{
  "head_dim": 64,
  "norm_place": "pre",
  "norm_eps": 1e-05,
  "bias": "none",
  "init_mimetic": 0.5,
  "grad_clip": 1.0
}
Each number is 128 + 24 x the weight over the matrix's rms, rounded and kept within 0 to 255. Layers, rows and columns count from 0.

# layer 9 attention query, 192x192, rms 0.0764, rows 0-16, columns 0-95
[[128 128 106 128 139 101 118 127 135 103  99 112 139 111 129 110  97 133 173 135  92 107 128 141 144 111 151  81 130  99 145 107 125 143 116 173 118 110 136 158 154  91 158 162 117 149 118 132 121 140  99 118 132 115 133 157 122  97 101 119 164 106 123 116 195 123 138 130 124 155 119  69  97 117  62 168 125  96 102 136 114 160 137  99 135 116 139 125 150 108  98 145 138 119 159 139]
 [134  95  88 140 117 112 131 121 116 117 109 126 131 170 143 121 153 110 165 153 156 143 161 132 126 135 133 126 112 166 163 109 107 135 133 112 123 126 110 105 151 174 143 153 128 136  91 111 161 101 171  93 149 123 133 113 112 143 169 151 150 149  75 139 162 126 146 112 100 132  91  99 168 147 142 115 106 147 139 100 152 133 166 131 134 140 168 115 104 122 139 126 156 161 134 149]
 [146 148 160 139 142 156 107 147  89 109  98 152 159 128 132  86 103 115 126 179 163 160  89 119  79 131 141 157 156  97 153 101 160 135 111 107 127  82 112 153 146 137  81 116  94 119 118  87 143 125 163  85 145 132 148 156 135 157 130 164 132 139 113 110  94 122 139 111 127 139 153 160 152 175 122 158 123 140 134  75  81 164  97 110 156 131 131 107 126 100 155 101 141 116 134 127]
 [116 143 143 145 146 134  97 139 143  97 149 102  87  90 138 149 176  99  90 142 107 175 146 115 125 146 129 149 130 117 146 143 124  94 109 110  82 152 130 151 118 112 151  96 151 170 123 112 139 153 208 119 107 151 107 149 109 157 116  84 160 139 110 120 116 123 134 138 126 109 126 117 129 170 147 111 107 118 184 142 141  93 147 147  91 114  86 137 117 111 143 114 127 135 146 101]
 [100 151 147  62 109 150  69 140 135 141 129 114 108 107 152 111 136 145 126  79 108 106 160  83 102 139 151 170 123 108 151 126 113  88  97 128 127 177 109 123  99 147 162 148 127 125 129 133 119 133 148 113 138 124 101 119  93 165 143 147 106 108 157 109 158 151 135 126 151 121 140  88 129 145  90 129 115 123 108  99 142 156 156 162 142 152 127 161 121 122 112 135  98  90  67 121]
 [135  94 118 117 152 116 111  94 108 129 142 153 133 128 107 137 182 106 127 149 102  81 116 158 153 155 103 119 112 173 146 135 138 122 116 121 128  96 103 158 144 135 166 133 124 134 130 111 112 120 142  95 143 116 108 108 103 128 145 172  96 133 148 150 158 127 142  90 128 132 151 141 114 161 126 148 103  68 142 143 134 112 125 122 121 110 173 148 145 148 123 145 208 150 127 146]
 [131  99 150 149 107 151 115 152 129 129  88 157 122 129 123 108 125 146 130 144 142 152 114  64 121 121 174 135 165  95 132 112 143  96 137 149 142  91 110 126  96 100 136 119 113 116 121 140 127 109  95 106 142 144 119 153 119 118  89 115 160 109 168 146 160 125  99 143  99 135 131 128 135 139 104  88 128 122 172 105 125 160 157 121 151 141 135 135 127 153 111 127 120 182 104 122]
 [121 118 110 152 120 129 147 147 104 110 155 129 156 111 121 179 110 137 106 157 160 137 130 109 125 125 152 158 187 121 126 138 129 145 156 107 144 124 123 115 136 126 120 126 135 116 151 156  98 156 130 133 104  70 123 111 115 105 121 130 155 112  98 151 145 179 146 101 102 115 153 115  97 135  92 138 126 109 150 135  93 163 134 119  82 140 146 139 159 100 135 133 120 112 129  76]
 [134 156 104 113 167 141 121 126  83 168 123 137 166  99 112  90 131 128 119 143 142 162 104 153 126 149 130 128  98 120 101 124 122 133 124 121  90 108  99 158 139 104 142 138 131 142 149 105 154  86 112 123 152 162 113  91 183 121 157 122  84 164  95 171 154 111 139 143 110 159 135 135 137 156 132  99 127  91 129 145 119 111 124 144 147 111 120 139 123 147 134 109 109 110 123 136]
 [118  79 136 115 122 138 113 139 131 148 137 130 142 100  93  86 115 145 151 144 152  97 125  84 135 102  77 129 102 129 138 127 133 131 119 160 129 181 136 146 103 132 121 101 142 144 114 114 156 118 115 135  91 136 131  99  74 146 128 154 112 166 124  98 119 111  69 160 164 166 113  96 177 124 132 138 110 126 129  71 129 110 139 133 129 104 139 117 107 119 143 148 138 135 116  95]
 [137 102 143 122 106 152  98 109 118 139 129 123 109 137 190 148 135 121 101 140 137 150 151 101 127 100  86 131 105 126 148 154  93 111 124 136 165 104 142 138 105  91 130 129 136 118 124 148 136 136 132 143 153 140 161 176 129 165  63 127 130 147  70 116 111 133 170 134 133 122 153 141 113 169 144 109 117  93 124 147 136 114 111 132  58 121 154 120 146 107 150 118 127 194 148 174]
 [137 125  91 152 196 180 132 120 120 153 128 123  80 129 128 103 111 132 158 139 168 130 135 129 117 136 136 103 152 120 162 121  95 149 130 158 117  96 115 124  97 149 141  98 157 113 183 157 151 103 141 150 146 147 122 127 147 129 151 112 151 131 104 144 130 130 128  90 105 143 171  80 140 145  92 106 150 132 138 123 104 157 106  77 127 113 101 128 104 156 142 169  98 153 129 111]
 [133  95 103 126 128 113 156 152 155 131 126 140 119 130 127 115 148 104 139 132 137 114 148 126 157 139 128 119 129  98 127 112 188 149 143 118 135 132  66 127 129 127 174 101 131 130 126  86 184 150  97 160 155 139 140 150 135 122 124 161 141 138 141 134 142 128 146 111 132 101 179 128 163 123 141 126 144  90 165 157 118 112 156 136 121 124 132 112 151 159  92 150 134 131 150 127]
 [115 125 133 100 105 100 114 118 148 109 155 132 118 149 129 126 131 102  98 167 159 174 137 132  72 125 138 145 163 172 153 114 113 140 128 135 122  90 109 129 161 147 124  86 113 116 116 142 111 108 127 128 132 104 160 105 100 116 113 159 155 123 128 101 126 139 172 155 167 119 107 109 111 162 126 123 149 170 148 144 129 156 129 158 153  92 130 124 148 128 130  78 173 145 113  86]
 [135 173 155 124 138 102 123 125 125 120 179 136  75 116 151 151 186 129 102 142 143 174 119 129 147 107 140 140 141 119 117  97 216 146 138 119 150 164 128 148 105 153 127 105 119 155 148  96 164 116 114 113 107 116 108 101 159 133  92 170 100 138  95 157 144 109 113 126  90 120 164 143 141 111 111 133 119  88 105 119 147 164 152 136  87 153 131 103 138 149 117 116 144 140 136 121]
 [137 130 135 152 133 126 118 128 165 121 144 128  90 159 107 139 158  93 143 134 121 151 152 116 131 134 146 122 181 138 123 100 157 168 121 134  68  99 149  97 141 107  98 112 103 112 126 138 143  96 115 113 114 107 123 144 123 118 143 117 163 131 166  99 104 163 124 159 162 161 149 146 139 135 115 154 152 155 159 159 147 118  94 156 122 110 160 143 138  88 129 120 130 136 146  96]
 [110  93 127 154 105 157 159 129 142 164 105 139 135  99 111 148 144 132  93 122 130 153 128  80 143 143 147 136 142 137 151  93  98  96 173  99 126 124  89 166 149 143 177 136 134 159 141  92 140 151  86 104 172 141 132 148 103 143 129 160 140 153  91 121 161  94 113 130 125 144 181 150 147 142  91 127 127 121 124  99 113 131 135 161 123 175 134 159 111 119 109 117 141 138 114  88]]
# layer 9 attention key, 192x192, rms 0.0779, rows 0-15, columns 0-95
[[119  95 129 120 159 114 124 133 102 150 138 172 114 103 145 134 123 123 109 143 123 130 140 105 146 124 131 167 171 123 139 127 128  98  93 122 118 186 135 185 113 127 125 155 121 143 137 161 122 121 169 162 133 132 150 148 140 113  72 114 102 119 112 102 123 125 136 155  77 124 153  94 102 132 136 120 130 102 109 147 120 148 110 132 139 130 148 161 122 123 159 129 151 185 149  90]
 [129 115 137 121  94 105 125 106 167 123 120 119  96 116 147 133 127 131 206 126 107 139 138 136 110 152 119 117  86 159  78 122 145 114 158 104 128 131  97  98 135 113 114 125 115 136 120 128 142  81 143 109 166  84 119  82 116  99 120 190 173 116 102 148 162 142 154 129 116 133 123 110 116 131 134 139 148 130 130 120 168 107 167 129 151 154 151 129 128  83 126 113 183 139 117 113]
 [113 159 142  82 156 122  95 172  87 156 116 131 128 138 146 106 102 108 142  98 133 147  97 130 101 153 110 123 152 101 104 161 108 108 114 182 166 103 124 147 165 128 117 144 174 136 111 136 117 132  99 119 163  98 135 117 128 138 140 107 127 128  94 112 115 117  91 127 103 185  99 127 118 151  97 135 135 110 103 125 115 135 127 155 120 134  80  88 167 142 107 114 162 163 159 165]
 [127 170 139 130 137 106 107 144 109 134 152 131 124 104 158  86 140 133 163 144 127 143  93 133 108 133 148 133 148 118  98 164  77  90 109 135 116 123 148 121 104 113 136 108 140 105 141 119 152 137 135  99 147 115 146 141 142 143 109 140 154 158 159 134 115 180 127 114 164 128 101  74 141 149 148 137 157 138 118 157 122 132 128 120 116 118  92  83 117 125  97 120 142 104 121 137]
 [150 154  98 110  95 112 117 115 137 149 115 126 133 113 103 132 154  94 120 114 117 109 101  95 129  82 178 180  88 161 144  77 108 149  99 133 124 148  82 115 152 145 189 156 113 180  96 126 150 122 170 171  85 147 167 138 161 115 144  84 131 117 129  85 114 130 101 163 133 144 106 111 143 152  96 114  96  77 109  59 120 113 124 129 147 122 108  85 119 128 104  87 120 151  93 127]
 [141 152 120 104 150 114 112  74 123 141 122 127  91 143 137 118 123 120 138 176 152 153 130 129 148 115 134 106 125 120  87 146 132 160  86 125 151 117 102 123  73 147 133 146 139 124 131 146 155  98 143 124 139 152  83 100 120 128 168 127  64 128 159 141 114 173 111 175 139 147 136 146 140 120  77 135 105 158 118  75 122 169 151 141 124 120 152  86 149 117 108 146 112 135 116 164]
 [125 101 165 115 104 135  98 125 167 148 129 145 142  96 106 113  98 145 130  89 161 148  68 129  80 114 145 118 122 143 140 116 122 122 129 108 149 144 150 131 127 129 135 112 141 125  86 122 116 119 113 158 109  79 119 133 112  95 149 134  85 135 117 111 116 119 155 128 151 103 105  97 120 154 138 116 149 152 107 138 133 103 115 134 117  88 136 150 150 112 151 163 103 153 172 156]
 [117 115 120 125 151 104 140 138 141 146 161 145 135 137 142 125 132 155  65 137 130 135 161 133 138 115 113 129 122 134 143 134 118 154 124 140 135 139 154 127 195 106 101 121 134 126 132 127 124  89 125 142 102 131 115 104 159 119 155 148 116 138 160 113 123 116 131 109  90 100 153 120  93 100 129 157  97 111 160 100 135 105 127 109  78 117 145  82 152 105 117  87 145 160 176 124]
 [113  89 129  87 124 121  73  85 159  89 129 114 120 110 118 134 125  88 113  82 137 102 144 143 157 160 131 111  91 152 119 153 171 122 184 158 117  96 129 149 102 150  97 169 113 155 142 115 140 119 117 104 153 154 157 131  92 160  91 122 149 133 160 142 142 121 135 171 122 168 105 172 120 136 119 118 108 115  92 175 127 108 137  96 126 160 178 180 107 148  91 149  98 103 131 154]
 [145 114 150 124 129 103 130 150 144 138 105 123 125 112 127 125  70 129 141 121 127 119 118 121  74 111 159 140 124 113 114 136  88 101 133 118 148 120 124 107 117  93 155 132 117 144 137 127 162 127 158 139  98 119 125 152 109 113  88 115 140 149 110 101  92 117 124 157 135 135 102 118 135 128 107 141 131  92 119 104 174 155 151 126 144 125 194  72  94 131 136 161 122  63 111 143]
 [ 71 102 112 151 136 130  95 138 139 103 153 138 132 155 140 103  88  86 114 111 143 129 122  82 118 117 134 144 166 102 144 128 148 128 110 114 155 147 131 143 114 125 110 105 157 162 149 147 149  93 151 137 164 113  45 141 146 143 136 109 139 124 119 123 131 145  96  83 125 131 182 115 128 117 141 145 128 126  93 118 129 139  85 163 177 121 167 127 201 121  93 148  92 119 110 181]
 [120  63 115 131 115 122 100 152 108 122 113 123 129 108 146 100 130 114 148 137 119  84 124 162 121 187 135 125 121 128 137 124 153 157 139 137 120 132 141 142 123 111 115 126 150 156 155 129 120 140 128 128  81 140 117 153 105 110 152 120 148  64 140 126 132  98 129 155  93 120 100  88 119 127 119 127 147 114 128 156 104 155 136 103 119 148 145 158  97 139 127  92 128 146 146 126]
 [119 112 106 145 160 139 137 136 119  98 112 153 139 130 108 118 127 123 168 192 126 134 147 126 115 134 120  98 112  87 175 153 147 169 149 130 134 124 130 150 123 172 101 118 133 149 120 112 115 143 166 153 122 119  97  77 165 130 104 145 126 145 164 151 121 170 165 141 118 157 104  85 130 150 125 122 151 122 108 133 134 104 153 127 129 128 171 129 136 123 152 134 114 136 107 109]
 [127 153 143 187 122 123 146 116 112 117 140 138 122 136 121 144 146  98 132 129 155 147 119 112 161 113 136 107 188 143  95  94 158 139 110 171 122  99 120 115 139 119 104 137  97 111 167  96 140 103 102 120 151 132 133 111 118  78 116 135 147 122 130 148 139 112 126 163 126 103 115  98 155 139  65 133 125 142  96 120 191 134 129 146 136 106 118  88 123 134 117  67 136 164 127 169]
 [141 133 146 115 181  95 142 149 140 145 117 129 132 113 132  86 113 136 120 160 138 107 134 160 123 142 121 144 154  70 135 133 185 125 135 139 141 158 129 136 112 131 108 110  99 138 144 108 137 112  88  82 139 112 104 127 112 117 151 123 129 156 105 134 124 104 131 185 130 173 140 150 156 114 127 129 140 127 149 111 142 103 155 111 118 122 130  96 183 123 125 139 135 123 152 108]
 [104 130 161  99 102 156 164 152 136 117 156 104  95 169 115 109  80 114 146 135 134 132 136 110 141 125 114  90 167 129 136 140 146 126 148 145  67 111 138 101 148 105 161 118 134 116 117 144 139 113 135 102 110 125 120  75 157 116 178  90 106 149 169 108 120 171 132 168 106 115  77 133 142 150 146 146 142 147 100 158 149 146 113 117 135 132 138 152 167 142 131  86 126 146 160 106]]